Part of a small language model's weights.
Architecture: biases, normalized queries and keys.
Training: a variant of Adam for these matrices, 357M tokens, 10898 steps.
Each number is 200 + 30 x the weight over its row's rms, rounded and kept within 0 to 999. Layers, rows and columns count from 0. The size before them is the row's rms in percent of the matrix's.

# layer 9 MLP up, 2048x256, rms 0.0546, rows 1604-1658, columns 64-127
101,226,204,191,211,217,218,171,178,210,195,154,220,165,210,176,194,237,201,144,213,159,148,194,200,232,230,175,188,243,204,156,202,170,198,225,192,165,202,163,223,208,199,218,224,197,206,135,236,195,183,246,209,195,217,189,227,214,191,190,235,187,205,162,180
103,187,188,203,241,230,205,159,222,218,203,204,194,210,193,143,195,183,271,230,184,179,193,195,225,169,202,206,253,202,187,226,230,175,186,228,185,226,235,227,220,219,229,208,166,247,232,173,201,167,179,232,218,241,212,193,186,228,227,148,241,198,219,285,213
107,178,166,205,230,178,197,217,189,190,214,180,171,184,125,161,183,193,222,253,188,167,206,183,272,198,266,173,209,266,157,185,198,197,240,142,223,202,234,190,278,260,154,230,223,263,216,231,238,146,207,162,202,222,208,174,135,175,176,206,199,234,249,225,162
100,220,203,209,174,267,246,199,226,193,207,164,220,197,196,155,190,239,234,189,216,171,200,238,198,243,198,212,238,160,199,187,163,201,211,207,126,218,207,149,229,220,221,220,213,251,236,188,181,202,225,202,171,221,183,192,220,136,215,252,219,175,214,222,196
093,181,212,217,196,221,173,242,202,132,164,160,248,150,210,236,204,191,230,274,135,237,185,188,223,190,188,169,215,152,209,194,187,185,178,228,222,257,226,181,168,247,173,179,176,215,253,211,160,191,147,166,180,245,185,146,249,198,226,211,260,210,170,240,201
103,142,222,166,237,164,198,221,219,169,213,200,234,205,158,257,207,226,206,247,219,166,206,237,229,227,154,232,170,159,142,170,172,236,195,192,236,156,234,177,229,213,246,222,268,239,149,166,243,159,208,180,210,199,215,198,199,215,230,170,180,210,270,243,155
094,195,195,194,231,151,254,204,208,180,161,231,275,223,168,196,212,222,194,207,132,170,201,187,174,221,219,185,233,230,218,149,215,238,176,169,155,224,214,197,211,225,260,182,230,186,222,179,178,145,160,195,233,207,184,137,194,187,276,229,243,182,184,240,167
100,230,195,248,180,214,223,165,233,175,227,188,213,214,163,213,189,253,198,259,213,168,196,150,230,213,197,234,190,170,129,196,198,187,184,213,134,224,249,203,213,205,194,216,198,177,215,212,193,156,201,151,166,211,213,202,235,218,206,164,195,195,225,233,158
104,171,139,192,178,171,211,210,176,209,167,203,255,181,227,202,199,177,233,212,215,183,152,174,203,210,215,216,245,181,257,235,248,187,237,174,201,232,259,188,266,219,164,197,186,176,181,163,203,203,147,174,175,234,221,191,209,202,161,198,222,165,217,255,163
099,172,161,186,175,220,228,176,221,222,206,201,177,159,194,165,185,202,212,155,187,185,222,164,202,259,185,231,187,180,164,191,225,184,186,188,213,200,229,209,208,208,174,216,141,220,226,224,217,225,242,194,225,217,231,137,227,244,241,200,230,221,255,212,212
102,166,195,189,212,227,270,181,194,163,255,215,232,160,207,204,264,204,209,215,123,152,190,198,206,244,220,216,197,182,173,123,181,200,199,173,162,300,187,155,174,223,181,175,205,199,196,167,158,159,165,225,195,243,213,208,257,249,238,156,196,209,211,196,131
101,148,160,181,232,190,199,208,228,250,238,199,235,242,172,192,201,220,209,186,191,172,184,181,239,205,211,229,219,165,228,192,200,151,183,169,147,212,128,181,180,188,193,194,231,253,230,137,253,128,210,194,173,200,216,136,267,193,238,199,221,177,164,220,149
106,135,139,219,198,235,205,152,178,166,211,180,187,200,192,205,230,161,198,216,159,228,213,200,237,184,183,193,156,194,189,197,186,195,202,217,198,221,203,247,267,250,149,176,220,241,210,203,188,271,188,196,154,198,235,193,221,199,209,247,202,192,151,153,159
095,162,201,197,177,185,198,175,227,203,235,179,222,218,175,195,208,236,209,210,183,191,194,199,163,245,213,192,202,189,196,215,207,162,205,168,239,226,249,262,209,250,211,211,197,248,214,169,162,233,292,186,222,194,194,178,190,172,237,179,177,204,153,187,157
103,232,203,248,224,251,221,211,253,160,213,214,197,259,195,197,235,190,179,179,202,213,156,271,204,136,200,235,189,164,194,173,238,228,181,218,195,223,190,174,192,216,194,191,213,188,220,173,221,163,179,190,153,211,232,206,244,173,220,170,199,157,221,210,242
099,232,192,126,190,180,184,241,213,127,218,211,199,233,157,174,210,151,208,185,165,169,131,166,198,194,179,209,199,194,219,198,183,205,200,231,262,217,215,212,202,212,229,165,184,183,250,191,218,193,203,232,202,181,234,155,196,182,207,164,201,234,204,196,169
096,161,114,215,190,228,244,189,199,186,207,227,217,224,207,210,202,226,186,207,219,211,210,177,233,211,252,157,221,147,207,189,222,148,237,193,137,194,237,243,218,182,213,209,255,221,200,176,169,184,162,190,190,190,170,221,190,216,195,178,141,203,165,231,182
100,202,214,219,216,157,262,206,175,222,180,178,196,203,203,184,205,272,210,229,200,204,158,244,225,230,224,208,209,225,210,211,190,156,241,158,193,179,211,221,208,239,197,195,189,218,261,184,172,207,193,190,177,170,185,180,234,135,164,212,198,163,218,171,200
102,222,194,184,143,196,215,196,214,187,193,177,231,165,201,188,256,216,224,153,212,173,196,227,186,149,217,201,241,142,202,160,204,136,227,203,218,174,192,188,204,213,206,191,269,220,195,204,267,202,230,168,184,175,224,180,181,212,252,188,199,164,180,225,252
108,150,161,241,221,203,179,132,217,154,216,226,245,187,170,204,239,242,200,237,183,220,179,217,188,233,199,222,176,160,174,205,203,211,213,171,174,201,250,113,196,188,160,139,194,217,176,196,188,219,264,227,172,205,237,136,173,195,245,285,186,192,218,172,192
091,240,177,151,225,226,185,174,237,229,192,193,209,233,164,193,168,232,166,225,150,198,171,188,143,192,242,199,226,120,235,172,223,197,161,198,122,162,207,188,175,186,190,197,203,220,197,214,174,206,172,208,181,201,225,229,227,225,205,209,197,245,224,237,154
100,166,203,192,117,187,178,208,213,235,189,134,171,215,181,199,265,209,230,244,215,212,147,204,248,209,191,283,219,177,159,175,193,212,197,198,221,179,240,176,219,224,170,208,208,269,247,184,243,228,212,199,227,119,205,226,204,226,195,204,165,200,266,147,193
104,200,211,186,216,150,232,203,229,175,207,141,189,244,204,219,169,229,177,223,221,226,203,225,295,210,148,202,235,204,180,190,170,202,241,178,166,210,245,253,222,270,168,215,185,222,227,160,175,252,162,213,236,257,228,152,212,183,156,262,177,204,170,182,222
094,173,148,169,168,142,191,199,221,161,202,155,268,200,213,182,169,154,236,195,181,210,161,196,145,187,198,188,217,243,189,231,204,202,210,156,197,209,214,169,202,184,222,133,232,216,256,258,232,196,237,251,210,195,234,214,181,174,183,189,225,194,199,216,191
103,188,186,193,219,201,195,167,168,187,180,181,222,183,205,201,191,216,226,216,198,232,198,155,245,203,211,244,211,175,180,137,173,209,256,230,179,222,171,229,172,181,215,207,202,159,223,188,218,210,217,139,178,207,187,210,212,197,197,211,215,209,145,199,136
105,176,217,193,238,175,257,178,207,111,203,193,222,142,213,130,191,204,187,237,222,210,151,232,234,244,172,258,252,198,244,238,268,143,204,206,142,175,204,173,195,221,171,193,208,212,180,225,206,220,235,233,150,211,199,178,163,214,188,191,193,186,197,198,189
100,174,176,201,219,168,192,192,232,205,189,167,208,193,179,198,175,184,131,234,202,166,228,174,244,177,192,182,184,221,207,205,223,192,286,235,207,178,224,184,206,190,215,179,232,168,221,219,224,167,230,230,234,283,234,177,158,213,228,231,179,246,208,201,137
098,207,186,157,200,191,178,191,171,155,217,220,151,149,181,199,247,209,192,204,175,199,193,217,211,203,206,190,188,177,215,189,159,185,150,200,202,202,187,167,238,198,220,190,229,225,212,226,219,161,171,178,158,217,237,171,265,114,249,194,245,148,223,228,176
103,163,183,188,213,194,184,160,216,179,178,186,193,200,224,193,194,239,274,220,166,195,188,242,224,227,207,202,207,191,153,112,180,161,175,221,167,193,243,145,169,188,144,213,259,236,189,185,185,179,216,125,209,193,209,195,176,167,148,182,180,215,170,239,205
092,207,206,169,174,255,145,222,204,160,170,154,155,226,246,163,199,177,204,217,217,158,249,193,133,173,152,187,233,199,141,176,159,191,231,283,120,186,193,223,234,182,203,202,160,200,188,215,215,199,179,149,168,201,160,204,166,228,219,210,223,203,210,218,179
103,202,196,167,240,166,230,173,209,184,140,185,236,189,220,235,203,231,210,204,161,180,164,188,236,191,199,196,206,168,226,191,181,249,237,162,156,149,235,145,218,211,221,197,199,222,167,193,172,241,217,220,170,218,196,204,202,230,227,217,226,241,251,228,166
087,178,227,182,183,189,228,158,242,211,190,184,246,205,202,162,203,183,251,159,197,195,221,235,168,193,220,201,242,195,145,180,215,213,207,230,191,204,208,187,226,258,198,225,205,230,238,160,214,157,168,242,186,190,152,229,256,202,226,208,211,169,139,205,207
105,216,184,162,175,190,237,121,220,189,217,204,202,233,143,165,229,236,250,158,220,117,207,192,255,227,221,234,196,183,221,171,190,217,193,153,163,205,205,184,173,214,183,208,224,217,204,205,280,181,232,172,213,176,212,185,169,253,218,203,231,172,242,202,180
099,142,156,191,168,252,253,196,203,237,201,211,222,250,175,169,241,206,215,186,224,191,128,166,233,199,249,186,228,188,228,228,198,217,219,176,182,231,160,170,250,241,188,204,159,167,182,212,248,192,220,183,193,194,190,204,238,223,207,225,204,138,221,272,169
088,208,198,158,155,183,229,260,170,209,170,229,189,281,181,174,228,192,210,215,214,159,203,192,185,216,209,175,153,228,216,172,170,180,199,196,207,184,226,224,186,213,190,126,148,221,196,196,190,149,156,237,191,232,217,202,181,197,213,164,199,164,152,263,195
103,156,209,203,241,172,249,149,189,186,218,193,200,256,149,171,201,200,161,184,221,125,212,171,218,200,203,157,211,211,167,244,212,205,209,210,188,245,197,158,199,185,246,216,177,256,208,239,162,194,104,193,211,217,248,186,209,188,162,183,157,189,203,205,185
099,197,212,210,207,177,188,216,178,202,181,191,205,206,238,212,182,212,178,231,206,189,153,182,205,194,197,228,191,205,152,169,170,197,180,205,220,162,245,215,160,166,236,224,177,227,241,194,259,195,272,246,211,194,191,192,243,192,202,236,184,184,181,188,175
101,168,188,224,213,225,218,164,197,183,171,186,182,252,183,177,241,262,202,213,164,157,193,225,193,202,248,250,216,189,233,203,212,192,211,141,187,223,207,223,212,219,241,187,182,237,196,197,243,209,217,213,191,234,174,201,210,184,166,213,250,145,173,205,237
104,215,88,261,168,227,282,184,217,196,208,219,211,277,183,211,265,207,215,176,160,152,189,198,206,218,224,217,235,263,199,183,219,225,235,237,169,214,231,259,206,221,267,148,228,191,201,195,190,183,236,186,219,219,221,189,201,211,180,214,188,191,152,214,255
100,173,215,209,158,225,217,227,249,185,177,177,242,220,197,175,234,241,192,198,221,150,218,206,198,172,161,250,222,211,227,236,221,202,174,198,177,207,204,202,217,190,142,204,232,250,236,194,206,141,204,200,200,162,243,156,209,212,248,206,216,167,185,169,212
096,207,165,220,226,215,225,148,215,176,184,139,196,212,176,144,217,206,174,210,209,240,185,200,216,246,198,201,228,163,199,195,223,189,192,265,176,274,169,192,262,213,205,172,245,222,187,185,241,175,152,164,180,205,164,180,202,216,201,204,214,244,199,130,189
102,161,222,218,183,253,199,171,171,219,209,187,188,172,212,159,200,246,222,187,171,176,206,197,224,261,259,174,195,166,180,237,172,199,182,198,162,172,213,213,198,186,224,191,225,212,211,200,187,253,138,178,159,225,235,196,198,185,233,159,259,194,174,245,180
094,189,233,228,197,242,171,189,192,175,242,221,185,241,220,193,223,191,223,177,187,130,214,236,236,193,200,183,244,159,203,230,181,216,193,164,201,161,165,169,214,270,248,212,224,260,197,198,221,200,207,194,189,227,173,168,152,209,262,171,158,243,213,230,220
095,240,211,170,171,218,236,161,181,213,185,190,216,225,189,212,234,185,235,252,186,160,215,200,179,195,182,169,201,199,201,202,182,211,197,171,189,212,248,192,187,210,225,192,192,298,206,186,239,264,209,180,169,198,210,196,192,254,211,237,160,204,215,236,149
103,219,212,160,245,212,165,234,191,138,243,162,197,193,136,204,175,220,214,233,172,162,180,187,211,237,196,233,155,154,214,183,206,220,169,149,204,203,233,206,204,280,198,190,294,195,204,215,204,228,180,197,156,210,179,178,240,231,212,239,197,204,229,211,189
101,109,194,152,155,257,220,180,227,174,235,205,209,292,202,208,199,172,184,168,155,131,170,170,221,243,213,218,197,206,234,143,228,220,213,213,225,188,216,157,212,181,152,172,217,175,201,173,251,226,203,243,186,158,224,166,245,174,213,245,190,147,244,211,226
104,191,214,174,131,212,197,199,177,181,207,201,261,225,196,171,219,215,206,170,190,159,211,194,210,202,178,185,194,203,172,219,213,177,190,224,183,193,216,149,179,236,216,173,211,261,199,193,219,199,189,157,241,202,211,159,186,260,207,208,239,184,243,243,184
103,230,169,208,214,225,197,191,198,159,224,139,198,190,165,154,258,158,205,163,180,130,244,248,201,188,238,205,245,195,197,163,160,172,183,218,195,176,203,200,225,234,160,189,242,199,164,198,290,227,221,168,187,223,225,230,197,230,206,233,217,191,205,240,197
095,235,175,208,168,241,197,183,182,153,191,211,234,181,237,204,180,224,215,193,173,200,228,167,132,139,229,220,229,212,229,172,231,128,223,160,184,227,253,155,169,195,174,183,206,192,174,238,247,166,184,198,185,217,210,170,191,219,215,170,208,145,191,282,201
109,184,196,169,230,169,159,134,226,187,208,206,211,236,189,197,179,226,156,223,223,179,235,197,190,247,203,217,184,163,140,204,172,204,241,177,191,223,224,230,204,208,199,154,203,209,204,191,195,227,275,198,210,208,228,217,167,244,201,197,215,188,138,183,184
091,181,156,216,211,169,173,196,196,191,171,244,252,204,206,173,211,211,179,211,172,216,171,158,189,157,198,267,212,202,224,249,176,230,276,177,206,199,205,173,211,207,186,251,218,228,144,200,161,140,175,173,245,211,238,201,182,187,186,195,173,184,171,234,182
094,203,213,180,197,207,206,186,201,183,183,202,162,222,164,212,186,242,231,205,114,197,205,134,200,199,215,219,209,182,190,243,180,163,210,144,190,211,213,230,172,202,181,202,198,229,255,183,213,208,110,272,185,145,248,139,195,233,183,274,189,156,193,228,214
102,210,182,179,220,229,209,184,191,183,182,193,231,240,155,190,270,259,226,206,189,258,188,205,232,164,232,208,261,113,217,176,214,214,221,215,140,189,189,229,190,204,224,177,199,200,173,154,239,208,213,164,188,230,214,235,204,183,231,255,163,244,156,242,248
102,194,247,145,219,196,230,202,249,200,158,218,167,203,208,210,256,221,227,172,217,164,219,189,243,219,194,226,210,219,153,179,218,157,197,247,220,188,247,228,171,209,153,240,216,242,191,164,219,188,211,206,215,204,212,176,203,114,173,208,191,243,207,207,276
098,103,164,206,213,212,173,173,211,201,232,237,223,181,140,171,203,203,221,210,212,188,200,216,197,201,196,200,207,211,156,219,204,203,242,167,176,262,235,255,268,230,160,166,213,201,192,154,168,238,221,205,222,212,220,192,201,190,212,203,193,183,212,189,198
# layer 9 MLP down (transposed), 2048x256, rms 0.0547, rows 1604-1657, columns 64-127
099,155,181,163,222,172,239,203,184,203,208,262,157,231,241,200,146,174,260,167,176,227,192,192,179,169,214,219,186,216,251,200,196,169,157,214,165,199,196,196,183,228,195,235,235,152,195,185,184,99,194,194,215,201,185,214,251,207,230,226,170,202,231,160,190
095,235,156,225,177,213,201,201,233,213,214,253,189,219,218,215,212,226,206,198,155,183,218,171,251,198,174,236,162,158,229,215,215,178,202,187,221,189,194,167,199,176,192,204,179,197,226,209,156,223,170,194,227,264,199,176,181,164,257,266,152,159,127,222,214
108,204,194,195,200,190,157,215,214,170,180,136,176,196,174,168,169,172,247,206,225,200,178,217,249,196,169,182,181,205,226,184,191,235,158,144,254,273,194,198,185,199,188,204,246,177,206,206,236,247,209,249,212,193,191,213,243,236,196,201,203,184,180,161,226
099,198,266,230,151,224,214,194,110,181,176,207,171,199,175,172,155,230,207,226,205,234,223,194,192,175,212,209,184,210,189,204,201,191,162,195,181,152,188,199,219,241,228,210,191,168,239,158,167,234,239,217,244,238,160,156,205,217,224,151,214,220,198,270,228
094,192,183,173,215,193,198,182,194,253,238,237,119,234,211,178,191,228,180,156,280,189,245,183,214,231,180,227,257,186,185,196,159,257,206,209,150,144,251,210,271,203,216,218,197,221,184,189,216,196,185,202,204,166,286,207,196,262,155,233,143,187,212,142,197
097,264,183,174,149,202,182,176,188,148,182,153,227,204,230,163,220,187,143,231,217,252,182,184,250,187,161,189,209,170,198,224,198,194,186,173,189,206,255,186,160,197,175,230,212,214,211,230,186,205,191,208,225,134,193,221,271,190,180,190,207,235,174,205,144
095,146,234,197,192,212,172,195,154,199,167,208,183,232,185,198,111,188,185,191,252,213,173,186,185,194,190,257,183,219,182,176,155,212,194,272,234,226,228,215,191,188,108,200,175,222,202,158,151,185,178,215,152,241,238,201,198,184,195,177,214,254,195,173,164
106,212,200,151,224,229,214,204,219,172,185,157,224,198,178,198,175,158,235,174,217,152,224,239,230,180,202,178,207,141,257,128,157,229,283,209,162,225,174,247,213,232,207,111,194,213,236,223,223,202,162,183,182,177,248,182,261,243,236,189,180,214,187,207,213
109,239,190,201,214,195,226,234,176,192,197,199,234,193,181,194,213,173,200,226,183,181,266,201,148,163,199,238,161,261,236,173,186,172,211,169,150,196,180,159,232,205,186,169,123,190,204,209,141,219,213,177,197,200,212,229,224,212,197,186,206,227,194,179,240
096,289,204,161,246,161,218,269,203,164,205,181,162,231,211,156,205,199,162,219,146,217,181,184,160,221,201,153,197,199,185,175,223,140,210,202,189,149,194,192,247,201,227,193,256,185,207,165,212,165,193,205,251,198,202,192,152,206,189,244,154,192,204,233,246
098,201,150,250,193,240,214,181,160,218,193,224,203,205,164,180,149,191,226,237,156,236,129,201,197,205,164,208,230,146,205,234,136,139,199,204,184,165,160,205,226,190,194,194,166,201,219,212,223,243,227,155,183,202,198,160,171,237,187,197,191,211,232,160,261
100,205,175,170,208,122,234,186,179,200,145,205,222,147,181,206,224,186,204,232,182,156,156,175,182,193,219,188,225,211,222,204,195,220,224,219,194,240,206,165,223,153,181,214,151,166,172,291,158,238,183,197,179,233,104,241,181,188,215,206,171,177,233,190,192
106,222,214,161,159,285,193,179,223,218,181,237,224,215,213,194,203,246,215,153,217,188,210,217,231,244,208,171,192,164,136,202,223,184,201,179,133,265,214,224,169,190,153,230,195,156,226,240,213,141,185,200,232,171,191,219,202,257,223,160,174,160,178,198,203
098,225,194,139,192,190,161,149,226,202,224,229,196,187,174,164,210,248,216,198,157,175,216,216,264,213,244,227,224,210,211,259,172,207,212,212,198,224,138,156,229,193,185,135,214,135,167,191,157,165,214,247,219,214,184,238,158,220,181,212,225,138,212,201,179
100,243,167,180,251,223,171,162,214,205,187,171,221,152,190,153,182,162,214,190,227,216,225,208,153,160,170,186,201,171,229,206,206,209,196,196,200,218,165,159,192,202,199,161,225,178,208,289,151,242,234,203,272,218,222,195,186,200,186,229,182,204,245,169,190
099,229,154,171,221,252,211,169,177,182,178,133,201,118,180,194,148,165,165,195,216,216,203,222,202,243,219,121,172,259,175,235,207,171,203,191,221,191,170,153,213,166,184,224,230,207,250,187,208,191,185,249,191,230,200,208,175,213,210,237,160,177,164,263,216
101,220,180,226,170,191,168,178,165,184,159,124,222,220,200,152,177,216,200,154,202,179,198,170,231,147,245,226,207,238,180,159,236,168,201,191,99,196,223,206,194,203,203,151,197,182,243,202,160,174,199,161,205,150,202,202,207,190,204,195,222,223,193,212,232
096,202,221,172,230,209,210,201,197,161,163,214,165,228,196,164,198,181,200,197,151,232,220,197,171,141,204,245,189,173,142,197,169,129,181,256,245,203,118,219,150,205,211,213,207,188,233,182,192,214,178,134,197,210,86,184,153,231,228,188,189,201,254,179,210
100,222,183,221,172,180,188,196,210,199,231,212,189,239,198,212,167,200,182,191,228,193,227,236,136,252,221,176,222,203,279,199,262,258,157,186,201,161,244,177,221,212,222,161,269,204,210,195,135,153,205,240,171,204,238,229,199,230,172,241,209,184,184,179,217
108,155,220,126,247,128,172,191,162,188,174,190,202,225,206,205,250,165,183,212,188,209,175,186,235,217,173,160,221,219,189,154,259,162,220,269,159,184,196,155,239,214,143,234,209,180,180,239,186,182,178,210,194,220,202,205,213,256,202,195,203,191,251,212,203
083,197,236,154,199,227,210,233,228,153,200,183,184,151,228,190,207,164,216,153,247,206,239,189,244,143,191,206,215,224,153,189,204,156,196,257,260,248,163,214,225,221,217,173,169,218,190,177,174,223,207,215,199,224,142,201,210,180,191,200,256,235,162,178,199
105,247,176,205,225,202,188,231,201,169,183,272,195,161,162,184,183,188,182,201,227,221,168,232,193,206,212,247,259,172,191,171,201,168,177,219,170,215,238,234,234,205,203,175,181,156,228,195,147,203,196,237,168,260,208,223,242,197,213,149,193,220,167,213,168
104,182,131,127,149,222,216,189,179,173,203,190,175,180,179,235,225,225,240,185,209,200,204,174,253,160,233,204,254,212,126,185,222,172,231,251,188,210,256,236,203,183,183,202,209,206,250,242,164,161,151,180,185,212,213,208,197,190,212,210,186,215,224,124,208
092,223,248,197,271,250,214,192,194,150,257,209,153,198,211,207,215,180,195,178,208,181,193,210,237,210,201,204,227,154,246,176,162,215,215,258,156,183,242,225,219,195,177,235,189,212,173,177,207,207,216,159,234,142,193,243,220,221,254,210,178,210,173,180,218
101,169,246,226,176,217,243,199,161,244,191,187,279,175,229,236,229,247,226,234,193,135,263,161,216,210,229,218,241,218,223,197,210,221,188,196,209,199,218,158,170,257,178,230,206,245,196,209,239,278,244,269,224,210,123,227,264,231,209,228,226,221,192,205,226
097,231,222,193,187,169,146,151,211,170,274,213,211,195,193,198,171,166,209,201,212,177,181,193,210,168,182,175,248,176,181,172,241,191,205,163,197,226,266,153,216,212,215,173,162,203,279,234,175,172,219,189,184,179,232,251,218,201,197,258,174,200,218,162,241
103,180,123,179,143,224,201,176,198,204,198,169,247,183,232,177,214,162,164,202,175,212,215,145,230,234,217,176,154,230,211,232,175,228,178,166,223,201,250,194,176,213,184,219,172,157,199,180,215,199,226,219,136,205,174,223,203,254,137,182,202,199,177,227,226
094,242,187,222,227,134,179,192,185,161,190,172,193,216,213,169,175,170,208,175,188,232,196,214,224,236,152,242,220,280,215,142,214,180,238,198,218,291,209,243,178,221,196,179,208,172,217,218,172,197,215,235,203,201,175,207,152,219,146,216,190,184,207,229,210
110,196,180,143,228,188,192,179,200,241,229,241,208,164,220,184,259,207,226,198,262,190,203,272,246,196,230,217,172,152,215,172,161,202,202,160,219,206,229,244,173,180,225,203,154,176,201,238,155,194,207,193,171,204,248,156,143,176,190,216,192,167,198,187,109
097,147,179,198,202,129,203,214,190,205,253,172,256,208,138,225,164,193,182,197,151,212,162,215,223,228,234,199,165,169,227,234,231,194,175,112,250,232,201,161,161,192,206,179,223,159,219,209,224,226,220,250,210,170,215,250,184,134,177,199,224,235,234,198,217
099,205,190,195,195,160,171,207,192,184,230,184,238,180,233,156,193,230,219,202,270,196,148,237,239,211,180,192,230,185,188,211,145,188,236,218,226,222,153,212,211,226,151,195,223,194,209,172,150,231,202,257,202,270,205,232,223,232,140,214,239,214,182,177,197
091,188,175,173,138,215,205,180,173,193,263,194,211,185,170,239,207,198,195,215,211,231,245,145,271,213,218,230,190,207,177,220,205,203,154,219,252,174,247,213,214,149,224,218,190,133,216,238,199,205,169,217,232,222,188,170,188,191,179,231,186,209,237,195,183
110,171,167,231,188,199,206,173,186,186,234,175,216,161,221,185,206,190,237,164,209,213,184,205,226,186,196,158,208,260,170,183,181,198,209,182,219,212,273,249,211,215,191,184,197,184,207,205,221,211,177,205,197,162,269,162,182,271,164,255,193,175,200,158,167
102,168,210,193,155,199,138,266,168,220,224,212,171,163,192,221,210,198,198,175,161,187,101,257,179,236,176,163,185,211,203,163,206,246,173,202,223,197,188,241,200,162,188,178,241,157,192,240,170,245,231,144,183,264,220,224,223,203,174,194,216,117,233,153,212
087,139,231,214,196,164,133,165,199,211,205,163,204,184,214,185,254,168,192,143,188,235,198,175,190,227,187,212,194,213,162,214,205,214,189,207,201,167,212,190,210,199,246,217,230,195,182,204,220,198,200,220,266,207,191,201,199,196,231,200,182,193,232,200,206
101,218,229,217,199,178,185,247,227,167,192,262,214,160,233,248,181,214,220,192,135,193,232,180,194,208,208,178,234,147,195,190,192,256,149,200,245,167,197,249,159,215,260,187,236,191,168,251,227,172,195,178,204,198,260,162,188,144,183,202,177,226,177,241,163
104,155,245,202,171,157,151,189,166,169,199,227,219,170,175,164,228,238,186,156,197,231,229,196,221,220,223,223,235,203,190,200,176,176,197,212,177,232,246,260,223,204,144,295,166,235,211,237,194,183,236,187,179,188,158,204,218,225,170,192,199,241,227,213,168
101,203,164,211,193,172,203,196,234,194,227,123,170,181,195,175,221,190,212,223,243,188,203,190,197,218,240,125,177,193,237,187,199,204,237,139,175,244,195,181,182,191,244,127,228,186,149,184,197,187,171,173,197,201,168,226,192,205,183,119,181,217,253,170,237
105,176,209,151,172,198,205,214,177,181,196,182,249,179,230,201,169,175,190,179,239,221,239,178,196,164,221,184,186,211,198,219,178,238,207,191,217,171,164,200,202,190,218,179,164,197,237,240,222,237,223,186,231,215,204,220,181,139,153,194,205,225,232,216,210
097,190,213,188,176,178,225,203,231,241,164,232,198,254,205,248,164,242,153,169,189,233,259,164,244,225,184,257,201,228,212,211,192,207,206,194,164,221,175,151,191,138,215,165,140,247,215,222,235,175,219,208,199,214,220,215,198,236,222,205,161,215,233,212,190
090,201,204,207,187,139,186,258,219,198,253,210,243,219,201,191,201,197,242,185,157,191,223,218,206,165,172,237,175,150,190,242,214,167,231,186,201,127,122,246,239,252,229,251,174,181,274,212,164,209,285,213,220,220,141,177,219,206,182,231,252,233,188,196,219
096,229,204,228,179,184,198,213,226,178,192,241,265,170,227,204,153,142,152,247,218,202,243,179,197,224,226,183,167,153,172,199,237,208,187,186,215,232,213,186,203,233,185,203,219,198,185,196,173,227,189,236,199,243,248,222,213,201,190,168,232,222,219,206,214
090,199,173,170,235,181,224,230,174,223,203,237,142,200,226,219,182,209,204,147,190,132,195,187,190,186,187,154,218,213,238,237,230,245,170,235,128,226,88,214,223,166,169,175,169,197,160,202,187,221,203,205,187,178,140,215,222,149,170,176,189,238,137,198,191
095,184,258,255,183,264,197,222,221,236,210,236,192,236,189,236,178,202,229,166,212,239,173,180,205,199,174,165,199,201,220,217,140,214,198,230,211,222,200,269,171,141,221,254,207,115,232,181,179,201,190,199,262,197,205,220,147,166,218,218,209,249,165,156,170
116,261,186,232,266,185,172,262,246,184,228,234,202,227,202,264,233,180,196,287,213,216,216,221,187,219,180,192,160,176,176,202,170,208,204,201,149,215,258,200,188,229,237,173,189,201,174,216,163,204,173,163,164,194,251,238,239,192,178,126,220,228,207,245,216
100,251,209,163,197,147,231,228,209,214,177,165,179,206,171,178,239,214,221,167,184,176,212,215,235,166,181,204,217,216,184,223,213,212,190,199,222,213,225,243,209,216,184,231,161,189,222,231,168,162,247,157,177,229,217,254,145,213,220,199,219,241,170,210,155
100,231,222,241,258,254,214,171,200,187,259,184,269,229,185,170,171,151,161,159,206,171,170,164,179,225,198,211,200,179,187,194,215,176,190,176,244,185,220,194,207,166,178,174,178,230,237,227,218,222,147,167,218,254,193,185,201,185,177,259,191,178,180,222,172
100,189,252,197,254,233,196,185,183,175,171,224,174,181,210,238,207,159,216,193,159,253,216,194,269,211,165,247,176,235,176,213,193,171,221,153,197,189,176,225,189,188,218,142,176,250,166,187,247,230,200,171,208,174,222,217,229,195,208,179,196,219,180,172,215
101,201,187,148,205,192,197,185,226,199,224,140,178,229,196,186,219,179,239,195,174,221,197,224,228,209,186,191,140,204,179,178,147,206,167,230,180,178,155,154,235,160,177,211,176,172,210,197,153,218,231,191,150,225,223,143,223,150,181,176,153,208,159,168,151
111,199,133,188,198,148,226,192,166,227,197,139,221,226,246,244,170,200,199,240,248,219,170,194,208,168,178,179,130,177,163,216,194,197,211,235,173,239,218,193,174,237,215,234,179,174,229,145,220,252,187,237,164,167,286,241,213,258,187,176,191,225,185,210,230
089,178,175,195,188,204,228,181,237,213,237,152,201,137,204,167,211,156,220,194,231,222,187,226,190,203,185,128,216,237,161,246,210,174,152,174,216,207,240,231,186,175,220,182,152,191,220,229,239,200,216,168,183,164,219,204,174,246,231,194,152,181,262,194,214
089,178,223,253,181,202,199,178,206,237,192,202,254,193,220,170,206,151,154,136,211,269,130,180,156,186,204,240,173,222,198,196,193,201,211,133,277,183,152,227,200,196,277,186,129,179,186,236,205,236,213,203,167,257,166,222,202,224,226,224,125,195,197,203,200
105,166,200,159,162,209,213,254,188,215,212,175,206,225,209,218,172,240,213,237,171,195,201,211,212,198,239,217,218,134,186,169,210,171,177,225,217,172,229,184,226,209,178,192,188,240,180,141,172,177,230,222,194,294,198,219,175,244,222,248,200,176,230,183,232
107,211,174,201,198,217,237,184,190,171,231,224,206,179,205,159,150,185,159,231,228,215,176,181,197,191,185,145,217,172,174,159,129,214,172,190,221,227,223,202,160,213,241,240,199,170,210,207,187,216,203,160,196,238,224,222,204,205,172,205,159,213,210,143,111